Weights of a small GPT-style language model, trained from scratch on English Wikipedia.
Training: a variant of Adam for these matrices, 5305 steps.
Each number is 128 + 24 x the weight over its row's rms, rounded and kept within 0 to 255. Layers, rows and columns count from 0. Numbers have three digits each. The size before them is the row's rms in percent of the matrix's.

# up: layer 2 MLP up, 3840x640, rms 0.0163, rows 369-411, columns 320-479
# down: layer 2 MLP down (transposed), 3840x640, rms 0.00799, rows 369-410, columns 320-479
up369 101:133189146126151149096129169130122087145113178118117129095144106144141136125137130113096136157143121089090134154112114144135105156136111076090138166124128089135134084130128116170094129149104133136131119126141162101106170154149166173169084132150139099105125117158124083136097134116150209156117135158109122132138167172132113083130117167095101116136103152118092085156099162132128139136140129140152135119157081093162160133121121145144146159092150119173107178113129153073128119133142062
down369 103:135117152115166156139141129134101124112141154128086130141122115190115103098129156144147123069181116105112158116177110161112135152140110108109176105140132141119156145131131140152202111087159137147177151101140121117170111142131086096143134120109172119117126148158117155147147092096125163151105163142134111165119087118140162172121103113151198098126115165132176095107151146153131117175165146127110121143142139139164125143118159133165113148148135122113170108098108099128166076120161155
up370 102:166138130128092160109132118147147113078114092075117114112133128131122090120164093132134108113117135104142161112098139146092123098098136122146113139136120118132109161150129117146120142089124153150141112161175132125110118114136138094125140120167125114129154130148144130090093088096127104116175147116140140123150149142113123083124120129096155152151094144152117116111111072132145129173067108112105111112131099084106096102098145152114117108152169154134172121111158095145144112123135092
down370 096:167168145159136143156102169105122156084153122133149133072131142124156160108146157082138092134104102103137156107120077108171146109157139110097104132129111096080121150129134135119116116169117138155109145122070142122109130098132158156172137108088107136146147155126151150113142123167103152111153131100142086103122135097125149125146127134073183134121122132153093123122129148121114169119092124106150143111148133108122136144123134111150077174109127149123131111103145146145117121187154150
up371 096:101135129145123150147123112108143096101124146140120145126117107109148101068101140134091151140126141114114134173095120106157154147076123102128158143103085152164140120110132130140133111111091146107147123079149150148169150147126090139105139132101109089147141174107195117107133138145123125161136133126118102143106131126078159120107133132122144137134126140159178100128131161112153125096163154121109120112157135117110148139128130157087120089122115136109128148131178116155140129159142126
down371 104:112100172112113124114158118121175161127141100165122126119110168144177168051132151103107157140114173164116087129125139111123103124135118116084112103116141148157138151131165096094122094153151132138134138139113095121118181142119162149103133130167129153142101174188114124098134120121108127111104081122100142121201146106117171146097127103157156094130117136154178119097123159158149168109131154130115139152112159146103129105084134116158105159065072143108120145074154119142156083173142157
up372 098:129145135163127156182175119120123144115164088113114156098127181110098112104139130168130166129139149108159110162139139110133141074099155119127124093142157141130128134123107180116113103140104105115107102141111108129095111102151122160109083150075099117109110101115114142118136124127109141154140145103128125158145185102122178141089101147101160110179083077188124155113116144132145114115134106122151145104173158152153140149149120115131127134101110122141092145184111084133125135088147133
down372 094:129125146182116127115166120133180122151147110106116112143144157084112135137142139110097135124150089127139097144153139156137131150068101165159130090102151134122158122138090189147152158124141170099082176133110183140124143163113116149145098122108156124114104153154135149142097164090133111091134132125130173126103113154163108077201134119143144113124121109113142154168096116141143128105140109136095134134140148097154117148109139142124137165132148070111159125145095158139079106087073143
up373 098:138140099168132132115120126149132124167126167148130167150138182111096148083132113122095133134100150100173148152139097112101143100149145123122142081169113136140088113130108155157134112110148136127121127135159165143061109162121091092161093136117135125118124102147153116142107112096106128146150146106176111109130136127101139134108127109104123114147089126135127162121126137160121145095111174146153163167142157175140181157122086160109107101108103132151125124131145158094084133129110174
down373 102:124167129153156109184164096123161161118134119109105133086123110126176083146129109138142123067117104142118071097139168130116157123075150130135125136116122154105173091102153134117098108149170131154141114106119111128151151119129108097156129151114125136097115127154121097110166092119124130106117120112135083137116141117118094142144116118106108139090105127113120108106121144205147141139122130122164129123128125124123124109163159144136144179123092123081105119081154087145109106157102138
up374 098:130122123175139107096123139125110115132113148174116110160091118094135132147074157099115177142109090140169094148156151128097115108109131203107104104120085135175123161113144141129137114141121152131139104128130146115111146132088106137149116123142135105123147102131124109138134163143133146093120126172135133171165103172095123146125108131122069095120129145086090119101147121089143102120146122092168134109135086092163163098151096156162168127156138117134155129148160067108139134097150115
down374 098:147144107109109091114125095107149051150122136071102112123119094144085130116120160102123131124111101126137119127145110151097130105107145132104090174109137134181103132137106159135115139165114097127136163114135115130091107140115156120129087102135165162076099102104162114121111120150103116069142156099117131091109141135123119159112132099088136128118131109160156152152123123122105138110193143122131135146135137144116111078135110091107154089101101112106104128156101123156149182160113149
up375 107:141137106154168199113145132105142108117156120131140112128082140137124137153135127144145141112142113106164141109127139123117129142148169086122059193144101114187100151125089168108113160117148137125101105141179145156115121088137153139163141139160144129135111142093110174106128091136155133157127122118127157136099122121130141146086129137123125122166135116146134110108128139109114097105087136131116138125135063144142097162100094101134159126107140152106101092168095145148120116132096150
down375 097:147120150109148135119104163109136112112141120116120113140141116149161133125135162124133126143148128165139087141153147134145139174115180174134114091121153122142116123109129166147117118115116080146100139143103183181136110123130118111167131100153119156131135112150133062141122111148125120152154136122125145132158125135148117139150123141121134138127116155144138106157107105144141131087132134099131179125100121047107123116157156097127097143121140113108175140121100079124099133139127124
up376 102:152127155140128154098133138134115169110136122105112145108119146112132124150114156128081138133139129144104096097152145161124115131119106110126139115099135109088101111108127144116157159085139168135128130100133130106100137160117122119095153161105114135124157141094149107104115124105168102125183137135095161124166130102138104148118134126127116071137135132122085132161125143140108164127090106132145109114089124129112118115152145109135122144068127144161135109133089159121088135167116103
down376 098:129104128115095114145128134127103156161115169153127120149174153122129147151173136078123108114150112097131115144095113126153152123121125159128132132085139127184143117122125146118130119102140149121154139131122085109132075089112110136118135129130108091116128138106073154113120143123166144151115139162143134120155099170132119099112185161122132139125169131152132102149115158140151094142137164087115154156133118079107108133144111125127145140150119146179112167121097142103117126110093136
up377 098:114155101103139126146151140137181152152148142151110120152149085103143157180119136119120106081172090094164096170115160122180090102149079142132133138120104128133149151106123173140089112140148172118108103127134123130096142115141096149135096138130141129139124118081127156149128144103148097125093159142165108213124117089110130146113100137129176132160132137111100145110102078144157077127142133110106111101157145087128167182125108152108146148111138080121086132116078150117107121091137097
down377 098:132153118129120134104116117131106115130127102128096143115148136151099150105113144145150154125116119103147087126140101152161137079101151163135133126169138124102074127146150130106130142112139131113143135097140105136123109117133124129144194086139128136128112167136137133107129109086113121125138140114149141118091176143114114151130128138169146101118146156163116121129165145124182118152157089139113082138083096152094106130130136147088114142159109102152134087191130114147139149176100147
up378 100:119147162121130131127126120149101153090127138203137130155115126129119086122124076103135144149084154173184112111119131131105116122097172157140123116141118130162156171166115130157135115139132161134134046130136130120164103122141084125139111128144128143080093135161102171152109094123129112130122106171131153148120124099163133132121128184114109130126141116149118090126120119104131125156141105115106157159147118139114153132109132084127124123144111172127105139115129105142145120106095140
down378 094:099136141147141113099138104136134109154147109168120188100157128172152150107135133108117147168123106118133098122139123108106114151109127118125137083123150106147156122135144182106088084159174128117114136127118123125098126116110107102101121097115142162137114143096156119115105108123140133100132118121117118096109084120141154173093104096110128143109181149152125126179085123183145143113134108151143152116137159097152081080132100154121137160075109119100160166115109118137105105113113098
up379 095:137107117148112147147123114140103131130101132185117140126128154165150128094105161113135157158092148129156138090124124106142122135140123120133120137111159121152138106165136138130170124130085144101096123119165128184151110102143148177155173066133107125122137150134128136125127106111145140097112123141077144120132145113089124163124132111130092092139148133098137142117145127109113144152101128141136146122091174152150140053134136116114112088105133085104183137113101100160137157130133131
down379 094:133134112145091128123069153101104100112139170154151117145117124113105111130150119090144112087125172126161169103115144150091176098145111164158127124143124153153151112132137136151106085096140154130146139156139132127186119147142048128106118171099105147172118122101140130104130143123145094137100152165152166123111114149118117131160178159094132162156123081104059087136177138146109161144129127107122137127145103111139140113142120160164127170139116137151134157139136099135153145128124081
up380 094:112091113124145111142140127146158073100130109097111132127146133131147122093097114146103148112112124094139114148147147151161119170102109130116130122183151123151142101139127126151121166130127107138084135110088127137150121145117125153166112174120135114130120130117181129142116115111165145158166118116135100122147133095104120099115082118103119138115130083115143142136101139125070126140125172137112126117115098098119085130163090119097125116132099115143096166131098104170146111122166160
down380 098:131100096109152151116167104144119151143124104151108123114166156111110098123094147154113113119121145142106147128154147122110110106113121149122140150116075141120089140160176118127102162110172086117147076108167108071139117129121131148133146102108145134130100098108102092136138120108137131120145126096120135146161171109131158066101162173110108100149126178158103106138146105170132183103103114127109106152091129124116129165126122149141154148120104163154110120124162147155125118158175153
up381 100:108136145086135140119094135141159150123142162106097130142123156079121149180113167090103139136130115121149110136115126155124129139131124100103104158088122124136154124129118126124121149151141123119132119184112114124115086139127138100154105134130127100133111169162072114193140159115061137139102132122176167140124150103131106126152096119154122127090138130132126184107129118129131086120124169126160112138140099119141127145135139113119171145152133108120087138166110110139147149131139108
down381 100:104129158145155155120132133160121144139129106130119125123102146105093120125116135133136137157195110091121116118125142111111111126165096150117118171171147143127139158120138188127156144134101140143089113078124143085170190120073184077105154116139126114093129073166075132163107128138131100161142108136101193136129116128124135178159120170161097153108152109135113158127117153128121123108113092119153107165091131140112112135140141139068152151115143132118136157113095117154138167151134151
up382 090:153091108147115155164122136080118147185167138162080121110135123110140157124102148139150133143152116133141154141150137132154140112130079103107105137155132082159104154124124144102158143130117172206093123134168149112099167130156138178151135135101146088141125136142124153162123145175081153118096075091127074120148164176120155149147174076145121136110131150117106117119156144112083129077138125150145135099088122165158131101120117125127125120116141094121126130144123147161148147159114069
down382 096:205144110132139151139091106154086085130114151137146152136145087133091134116137109138118104128122092121111120096132101100132120174130116071130141138150170137134102125148139168165079157091117129133103126149164127204108128122093118140121122117098142132161108149130134144140133109147126108135137118160160086110122089078135136131101129159130102125089160163133095174170126176127129096132119156118097152140172146135127150151147145151137121136098142140136124117130143156108150110181130150
up383 101:119157165126145170094139163164109115092103111122150086167140140058123135186153138068122111126140145134129140129076117171126115098144125122139148152151130131141184136144146138179106110088161151113147099110125173142117163144113105166142136126127109143118115149113164085147160135147107123127173167113111124117178097121109150141110122108087128112153126124106163113094164128140094147157100166171114155105155110081150141102134093158124155113174130158120125163121131139119147137115126159
down383 099:095136093125176161172134161120091116120128167126095149112100135144082102107119123100138170112145123129112117183167144174146146109105151116127128108153116116126113122090135107153119131053123131145167155147153120098107135123146116160138128098136109125157073117121116131098152137127144122164104149130113139151126138130084141139111150142122136132152107132114140123085118126125107164149133159119130154156128137147118109073156152123142142145099152155140093102097093170134062113120123128
up384 102:160130165104129103135125137121131125125141142123134149133110089134170121162043120115139158141124135116141135096128143169091175101144147125114125122123119096110099146141109124134129126112115134126111134152123168129120170153114070124141145131133129134136111151121128128145144111124126131115182143124140138114128118078086116156118152162118125132114142135157147120118091146090084092119106157134175118090127143133075183076144180125138136110101121167112107088142146168109173102114153139
down384 092:110124156162142128151143108146092121130127187142117157142170117155155142145137149155071105126145106182165140116124113117112130157126121120106124080154135117144127104109128171082174151167093124143146148121132143083163134106119144118148105077110123130136143101089123208148153133109135131136127089148102133169142124124130097075158147132089103118099115117159110143172130152143105169139148126148079072103146148157167102091160112128142123133159110093124166145090107092149112152141110084
up385 095:101184126143130129141117125144109117140142114151159133150159104114113117154117141097125126166089136161112170092152110129118140127134116151100195099118129102133125156174104165148121196152151148108143140110123093143167188116155110151171149145081147111128126090127151134172151115145099131126125124159149117130138127103123140123165108145149117112137169148169133156147170133147115115111068114134164074095124134116137121102179086135144112106137129098105110157126137139131128130116106153
down385 094:139126142111147122159135130139127162161126132122139144116125108128152126134128154137168109114149143106106138124111104116106112134141144114157151094091166133157137129105154093162155156103083112116162121117150122096148137141146128149140168125081170109164090101162131119185141154112119122134153130125103066144112157142120106114157135109111142105101135140107101115112134117079143116089141134103117079113130101113142115141117152139139137126121131117187087147139176116148115154133138147
up386 094:138110117102171107128118110106126089146113152134076128115133151159121124099135142194182105140124170169155162142144126094144095143132106125153138131125101137165134169129143126120105106144134192141133090148139146105133126148070100127092097096166144146164124146116094166123145128132136137142091114154110138162168089102151120127104124129158121135093144111122143123101184129145117084157143082137106102146130120127151141158137126101107147121143145131125163129130134120123102102118163098
down386 090:144157114149122094120130129143120109111095080116178116160151109146135114140142113140127119092130099110081132107105133089135103125084138143113109147149153121090179139101082135150152143137119091125131131132099160110135137121148165173125151109167171127092135117176126117106100105165122122106163126123079146082134156125148130161065125101086074116130138087101181123143124141131143128118122135129124124168149103104125131112128114109106109169145108163121106102164140095176126155134120139
up387 101:121104168154127118145141092148126179119179102078133133138110117136155178176119114107127145071134123128092110118124170134124151115107160123128138118199152113131144195064155088155163125091129148127097129115118073139147090144116104132137111147129119133111161169144131086145144169143112117195163113168150136135103068093128146140126140121117133098128126122100146176078126121165091139141103152168130130108156112169102148117150145150121145098151116131139081104186124163106157117121135106
down387 097:148148116131160111140123139147094081145136176134164105122093125094120128106172134142126105147126123144161105098139141146109116118144137120094133132164115152131132109165130178150129145162122132136158116127094129147154114136111179151143114167112174135099136176074111137160107115142144163121069123126116163158149110134115119162170155116093166138159099100137136107135155170103132134116136133127164128098184141105103149096115126135143146144120106133141159109135141082151090135127164085
up388 101:129095126133143103144107132162163144120137100153154141156147123147105117123093110139120141179120122068128120116152156170111165154111166144167114145143129150098168116127077079174116092099133095105151121099130127130117160132162106094095121182140144166115121091138161126136119080104180146103125137114125140135093145111095130146094125090074102126163140129156118103140129118097154114152170149177084124133151093112143155133154151106118130128141122145077082103096140159111114161150106135
down388 097:097138150140122119118154113153073133155143162127105081112153171137128126180089121118138161096133117106158178114094123112109120121139106108097107092154119143151150171170177106123125134138169128115119119176124147178114131120094120138154115106092138096101080152097119136161075153141132106131126099120107125125075135127128136149147125117122142090158157141140158139096112167124092126132132140146107129128136163108164139099081142165141059112143118109103179129083127141143139125129111094
up389 088:116184148116147108103139106162147123134145164134115096143091137103125140178096106135128131134119135184148116122159129087127114138140159185131138128104158098149123122132132138123106137125143135118125125125166137125122144148147147096131109127124153169141143167163140116121077141113133140135154090090162101109084092189149130133144121122129146160111071101121128127127114137140089127148114145165116140085125127137133122115123101139133153107150126149096194099142146146113133152165125144
down389 094:086130130143135146160119140127140137115131134189180186112102104144133106135128115146151150135129127098111150177115128082142122123144091095140141142151110147124142116107137124151131141123098184126119137127187122139113115097110110184119162094151137145102137077118149176125105101094144120099084153122126113160150165076100122107097126112142099113135107160116082106139118116140128125125162161143134124090191139119137113137144126109109132135117127177133093110125127128134142098171124108
up390 103:126131104141115144103137120151112108089131143124121119130120181100088138134112118122177151149099157151121157127141144095135121139149139106158148115122101089099148168137092106145118122096122123115159147120135158112124129135146095140141089102124104115152150153128155109114147087145136099167114122109122134089158130124092155184149130088142146133141129116106136131142122118114103161132088115096158133151112114134160126104111160159102130100107138077087172133072133132136121136151094114
down390 098:114159113148133128168132177123129106167098132087092086120134122136137094128130123092133129158094160147124119118116127149118122184159117154122156205131137168092109129136144076151113114130121103137135114113121083182113129106102175119116159142101166119137155151158096152121163149128133115136156163105159161087120145124114153100137081137101113155142160100092129128120128123127150109143131145118117107142101102114125148114085120183134112147166120127167105105069136152139150138127128152
up391 103:131128115142110096105142131153152135128161112115127117130159131155111149118099100145110120116141134117144115123096157117119155107156124095085130156105102133149097152120119135160160107128140106173092143173089089119130168136107156140106145166122145140130104154092160129112119139138167087130118114112124139092140128123092119140102121130140155129109127119079097167143120123145119114127108166171104165102125095154186171094116158144150106099091068113169134100119095134162124141139139125
down391 096:112079102116126112135105171073139104115145132118120112132171135104145134136115138129120098150101124095159132117166148098122099150140116156150122139151131116181133140140092144134082103107093163125120162147150178110143130139158146132094118123138106128099136121159109124097131178097128147107114115138093098130152141135120108127094108141163114110114139122140080123099082111123126099140146073138097148125120132149151133106152129126146141139200091133114128105170105092130138131130146140
up392 099:157128152140129119102074149124116068146144144140132149112107100118152126100077112149098122079086089086169149087145116176090086151106069114138139165116160126140141117135114141145137165111139122129154135133107123137095093188129130102141122115155137120103116082151125114077107168115150085126095161134112119125126111128131154121168152147096108130108113144135121089135143156068150131138143127118163083159129175118146144077168103157161169131141101142093140130162138125116139151153181128
down392 100:150128157127162163090176111134121149125134102126143116141188138122121134121115137123118155153145107139146119136148127178159133135121114147128129115159149178136144153127112084114135133134136118143083118115138104149147075141136148128149101143110137133135134110120172075110107164167128126123107125113121111109172155140103110171160158080105136132097129167098079147148120079089157107121129144128131136159092088126122126160123170120134157112097153131104128144126140094137111144118098134
up393 100:114153151122117165101097107133157084134102090128153162115084139123137145138144127143129144136126116130118149162098143147154122109129156136122137141105185110105080178141189130107121124136079108119124132114141118140149153207115125128152080130128093142126170160117084163168125078108127081159143099087146137150122162128137107119077067129108109136150135109139154121129102113124167062112155149154139144152158096161137127117142131129120132144139116134156096137106149117123172115079151126
down393 099:099146120144122146163083152134142132078129139173098112114141142100103123120178168154112163108101138158118161134143180125133118211147128136078121154071130126143137109118160157136099116127142152105131151113171183095106084108157189155109142163127156083156130080124095148130134153144122117106143175141085109171117100153132121124107157127157119111104078152124157146089133126133113090135123129149083084130142123088132150147124136114115123143140113099129109142176132100132097141136118140
up394 102:161080170127133144149100144173092167128133108130156119094129089141101152140106150129102105145145117173106130130129136128143111158132131134185095096099118130129138132145106080142137140154139130107162144140149142135141149153143116155127128154132105107082165139158165137146158075136120114170111128134170157103165143145171140131114077142136168155128132145140142137125114128125130116145100137157157144159145140117115141105144128130097115117143168138119143111116163151123106101076093154
down394 099:102068149127160125158103103082167095162148147106126127147128123158173148127147128122112129118112093133116143156132145122147106163134125136097171131116164137132075140129158168120162147157114082158152175068131149108095115107100104130134095132085127174129106117117167174158105137110130127140119145163100149140146109120074126155156121132174115142111150136111152127107101129165120082114164121113115100147101149131142120088148095114105152118146131167111121147165108116137173166145137116
up395 104:167146168125157150110129132105107134160186121125098124087093161126172139118139130117144125105118101085096046151141169114067156136141109115154128090113125126160132161097166119121155111106123129109119113156097109129155128110138101153102167127139132139103076117120116093134105139110165119191113127116101092112128163160147149148168105131092132120110116122121137110134156148139119137105138134157104123087123156113138144119156160113168090146171116138147123097137159096200108107165134124
down395 098:153157094168162174108158116131148134138106165139151141127156124101144112128097153134097082094126141144154100126145135162137084117102173134125135137141115146163152102121140151084139099110162097110116154118111124133132106108118113146134160118127123144119122140134105133149170115195141149131093101133135118122142107117158147090106093130097150099114180147126134145120146168147104090157110137149145132115111112078102144148124086152160096140109152083069097150107119119113149109146073110
up396 100:129139124092146103105137163137104085179160129134124122118110136147129120104141197121134159137129181170116136164124139117122102119089118133117127098121139098111149151122128106152116099072139164119155123084113123136139104121131148140139097113152087160117108124121111147135149142150155096126113111149104093165125132172120136098136118158109102167082151130133127172111134133139144100139122148175134081152145143114115078126130121121157136128117159102126124121121115142147114134096137087
down396 099:159133130156112084101172162135118187107128105127114097158128103122110114142158147120096114147091108103137119111120172078141145121145163136122102138121138123136138146097164178130102152143144117142101079091179130125164080137146145128152180115144135150142124133114160151152126102113112120114120124106123143115150115099140182078117190157158120119141146155136125116127177117141142102104139149118129153134121109095105142101141119142149124161130128148117171118137165127142123125105104122
up397 100:114094101072165110086146128152103137153090134115161155125143087114146135168155190133127141108136123123123169121153124150176149137110137135150093112107097123100152144123119137101141127112156128122104123122147118099120137145108116121121177090124137101109145164075135156176086150162147104140134162110131143130121095177147130150150150155151169149135127130124153133126074089128094126131100159135111108140140113118107116128136130119111092150127150104182104179132109140155099117180111178
down397 102:121122112142121124123092104096108082097154128166163133114102152116060112148135101116153104140104148141080102135144129146098100157098152125137137105125107141084137138076126127130133118140130100140147109135160087152150057154129103162157154107082122138154118085156115133127147138116136099173171157124119111110135155132120104071107121136077092153170153180104152109132147151120127102138156133167133121143150129162109155135160086189163119125125134163141119171123141118104121131164136116
up398 089:117146129088131160153153110132085109124135110119177145146165129123147144140135131128164159128103120143139160135114121099098162153170117090118132113116139107182104148091096136140123114148135150119113131136120193152186147097105135095116113136133139100130108137137112109154113131148135116148139123092117067127125125163151122087159118135115139107123149147099133088127093095130122143095150126103115084108091098114133135119102104155150136097139168146104150132147123113127186147123127135
down398 091:097100118118124133099135114133181140157142122169138121083104117089140141151133121153141125150131137146142138137086104142134153148128157097120142140112143129094131099156102137103106121155110116145148144152112108125121081121089116138114145123112125111134106081127103116114096151132097115114105168191141125106107121127110133104185138147085131065140113103146121138174094149111095105093128159173153188107117091120087069091112126148141128101085110111158113147133100156100107147137131121
up399 094:154161143087114132113131156161149090133117105081125121161107078139116143136173159170104175118137148154105138136102117124084127110149123076133143178158148103153122140114120109106147094097103102139121131097110141100113108110098113119139114131163113153157093131155116126125158116099148131187115146135132108153145159140126143116153176153117103164114163125136176163120115142140130133149172085082114152092101159105117144100139145133150114109159079097111152170085120112146124149125134107
down399 096:085142131121157110166131127136154143099129133167126132153136121150155132108078123141131150155140096094141136158106098146153175092110129097110116164109147172158144139097129114106153127100114140106139064092125144130143071146170112145123154122141105156138027070153132145135134123122112137109091104140092155114124139130120144105150142122136139141153108126134137167164132152108110099112107137153146119135115146125095118158146140149119113141121116089161151136172124150115136146140118117
up400 099:177113135191104151131143125125135161113119096086139154137159125124111109176178109129116106093127123141141113078138133122095161150158143155125148164132095125171082119140131136143139111167180107109119086138129139130156164142196158151165134118134135137171124111153109152149150122153126143136148080116092145144158169108119111136106114153111148156051190115098124142127155113090177146120126100165148117138131128156096083147145131136081128107125114145099069168113141143127149141096113139
down400 094:160167169155123112098139150103141121156095160125140166123087131149160115100109138096114088153124115124163126160136155127145164127162094147105157111171140137111149158136136153135114091149163189147104143142128098134109170076138092108156122176122143139117131129119140114113151108119148137117174100153096122103104103123107121143125146180151103159099137087105141124124125112113143136149172127103137153112158087162123165152141137119142101157156126098170158134127157136162129141155117144
up401 098:150107132076129152123112099141127073136131108110134142106182110126151201111173115125155133110130141111125150149137113145151065161118125161147127117142119116139111123147138143131110155148129100120150104149128133113093078112122134130161121131167162115123137124127122106111095087153122145127114133107134079142177123127085130114102117146109140130116096137151114132129129112111135107115123094119105132152126128151148099145148156142162115118104165085114150136109118112141159118119134134
down401 098:172107110119149110179161189185115143150090156123155086137110125139083106127139118159123112171119157126150125138103113104099123112120127113130146134144126146122105150069122120104121174143082125084134110154120150131167126142094134143162102142110168135103130127143112158140169158119164133137113121107113107081111146189184139122130132122079113150170142131144099176121116155148095134135112129146110104118132133123127158111119171121100118131127142137090133099129141112090114117142107125
up402 104:174084156113093105092089123130138086152145131148139118139108117116137144128117134153120175108127107157133122156145162119105173148112142117138138143113107140134097112161142097130123142149127132143168105132147102118083101127084087147101162128144146152133131149159109127163142122083095152091152100137111116128106130136120128145143103128102144183134162118089144117089111076163144187132157136125145105117115148099097148160155110125142136081150124116157116134106126120101107130122167103
down402 098:103124144133102135121120117148131131143132147105149115165158145100166148115140113201112143154134149131113098140118087097137106106177173102140160134137140136172151112101125094107160126137101115092117133124107141124062132116127134097138178137127163162135154120130108116067135141133122099139121166180108167129058122143182106159149116137145115105117145102146115140124105091153087100120125080149171118132108117132160118159103125113144070111114123097073118165165085161121147152143129152
up403 100:136143102096104109084104161119121089061078128080128163152162102139083158151125135120154080114102129141118113113166101144137146147112105163087143111124093120130171113082157135153162167138126089106118131168105115112129117084102130165175143107133132101125098086124156146122083145130125157098167120115145143134162110138099103118154093118121101202116090114109135140092129158114121122124131102126129185112157142118105112084164134148161161086172124122105131116121067095135113139137144090
down403 103:100125146129126130124102112129144125137142120114140106114124099146144132141105164138163100116101124125103122129131149130114137165107221105147109126125117112165130123109137154120153128105119144142148123135159154146146138121111112105136118143141170145133146114114149135113074159128191146132192148067112166118103167105135140087107148117130101126103129117122123119111121135133123103102118151142067129119096136155133111109107119137128177124120128132115127114165155114162123132115107146
up404 100:135099154113099121132119122128123122133138061117145137120157146136100146089130107138137132090130133118107133149144121148120167151107160104117125073136123109118117147110093141132041125136146170137119138115143142135086138124137115111102110105113123106104149159141162126112121133138151081149114099107134139142176118088116122156139129103172102123122113110149111092092128127140108113130098142158120134136143122087105117077082114136134149158127149143128112114130172141128169176128091119
down404 097:115164161108113120115119122114170118139127173149155114143114127146124136151112119134107189119133161078154120120142139122158102149129115152161153133097111151077117157147084152127119072145167094120196110145120126151122134129172146088145142162124120157154093136131169140098134122148133154109127159138102126128137145160132142126123140149160085104148132152128165145137132141119152129131097160160123119113156130145146091161100136094096124139108144121121110101156120167149115081115138111
up405 098:133157148130149178130165153118130125123142178106139107132163078117161140108145121126171125141115127156132077115118131151099073149181118122153098115113150111135156155133139083128160181090100104175120166140144079136105110146176134138164145126095140119123151149142117117161120123133125058122148099135191150102110144115115153116112105089109082116125097115101115163133126123150120073151143114134163162152136147123130131109096173126143124129127125144103146116134162094095159152119136135
down405 097:152138096147123150139114140102066149099167121142121108087137112152086110096158123096117126112110094151149128150120109133205127141129130073120130143117062146110102129138106108146125093119139138185095134088124114126167114129108123201137110150085104092108092102125127109109132138149133098150101163143138094151151132118117098093096145098109102145124149124093130142135119119125104116119095157113129100136143113101121115112144145125124159084129124133150150135120138158113139121158113116
up406 095:115111147125125159137147126077117090164146093134148144137128138105119140118139146146122132104132148121156156134100131148167143061109112131131093119133098083136085195107162145091118147133149151183134174120109109151113118127137151118146109110104104146165153098108111095120132129133099066126132109100175149128077167141144186097146109146135126095070161126172128153165146139145142134130112180161114129141145129123138104117094134134143134117136152112100129125105095103108152131093129149
down406 095:127097129165146147148128134155117121102112119130121115096116136120144165089092081121146150063115133123150141105123147116107094113132125163113105154116159132131120088127170123154137086135132095083103134129114132131125148109114117140114158143162131143088121153151133120132099043155133127075149124105150112124124126084097147132129140161140127121110101106137160122116107140132104144130158139126149134161154158121109168091103116135137157141129112107124142116148122125154157148106144113
up407 096:139108130146133150133129119111116116156136146150137143129125130082108143142158137103117133111088141135099120155135132146104141146106147153153103113159101104115146138101152143124076059144140149104161163153145116128118112163178143202166114138082127089127115134122081075105125155157119115153154128153123138148132094100147087179155133109127104132148122174135121154161139126152108121166135134127151171097154124091138098172123118132150145136176134150103201114096121156103127111147113162
down407 098:140119129118084140162145125099097148129121155184096119134165113137146113125126128167121059128139119129113101099123115176142147098154129146134099106104091139133076096123148171102128168123176121136161147147121125143148150126136090105136154132121094054120162115120101120077132138140106121150087119119137167100137086140130104109134118126113126113133133120110128155125104061089138148129089126115175179126163160108123123129124112121098145099137146159140142152111124138123143171132115109
up408 099:130128133090117180107086118109128090149099112102132184114117136120134126116146159149130146109149145102131147123168182171085122112132144117090136039107162166130106103149165128170117158125152118135116102125138131129102119168090119061095107110149120131147130147154114156129121125091146108118098110116127121143152139097149127086146093145130140121098161089115170132133094111086148153171098122148119083147113122129087108128141153097144123100123075123117105138129114135120129154159104151
down408 093:104167083133150129158118114118139098099171147112098155135077162126135127125112114154126131085149129095155118125156135134166158126141081136105142105138153192117111122100166142109158124145164115073111145096106120071096104106080112125108131166138124138094138125129105195076152111150134146119115145152096111159151155127143113064114154214094131143159119131121146141150096130090134161095144136130127098141147161126166134142140132082093151156141137122172089132155083151149080122135143110
up409 100:132126165120127155163150123144114146118089069062107140112112137154129131099162124187152115131093134087079165114153106161094092103146113130108122142167126103177121149129111135073176114142155128158146148133140141106162131109109137156116144133116142137104089126137152103138115134084133150125090090148121159129139112102134142152143143128153121144154099128070104085107121092201087120128136142149084155096164117138189152131136107154108147142131123134110146111145100107098161143137105118
down409 103:104134148121078136112175129183124166095095107146194108159127125116128129107143140114099120133093136097125107125112104112123132109141137112121150120144099132118114203133098133139159108127129094125130124100114136180130071098116142120137149138162105173154097146097126117115132119123115114127121146111121126143096141120151171123139115125053111132144169150162132147087167137145180144158105140139144168133117076133103127125082159144128096124164153136129127110071135156136130104108130143
up410 107:099107110120112163099116138098135165149134103116134153132144133157116120174170131128098106112113144134112143123092081114150162122074176125112139084105136115169114142133113126147133142123131149131162122127143129094150165099137125128152095087101135093159089102148168159131127153144181165133121110082135118148104139102139160142157154132136149124141186106171127110146088123130135090102158152120106128152154119114114086130160152150139088104109117167114098121149127169129168119136117097
down410 101:153143139110150096119127140178106146125120132105103129151119103125155098134129141129172095152176116144163135081124098172097109159158138089116125098161120151118135126138145128132097122132135076113136107137143130109148116092088120132119125149175132122078118156140134089097161122120121149186151167145164113126176139116107161082148079144105151110117119164133134160088122117131119133141102099129126128123151118102101133151109121144074133147128107112100129144130130143146084183163137102
up411 100:114110094092153130133107155107126094125139151099127173124155134152129108122111151096111101077141150127111074113130115129098131142122124123127112115160117134127126094109153106141163098148116146136117119139130137109110149161088094120110119165116105145139088139151101148111154122130143162157165176148126156160108137152182123146104115153117100151128096102138174092130140107113146123118150094108111102110151126097133110135121175093086128119119128147102074125153096165116134128141186150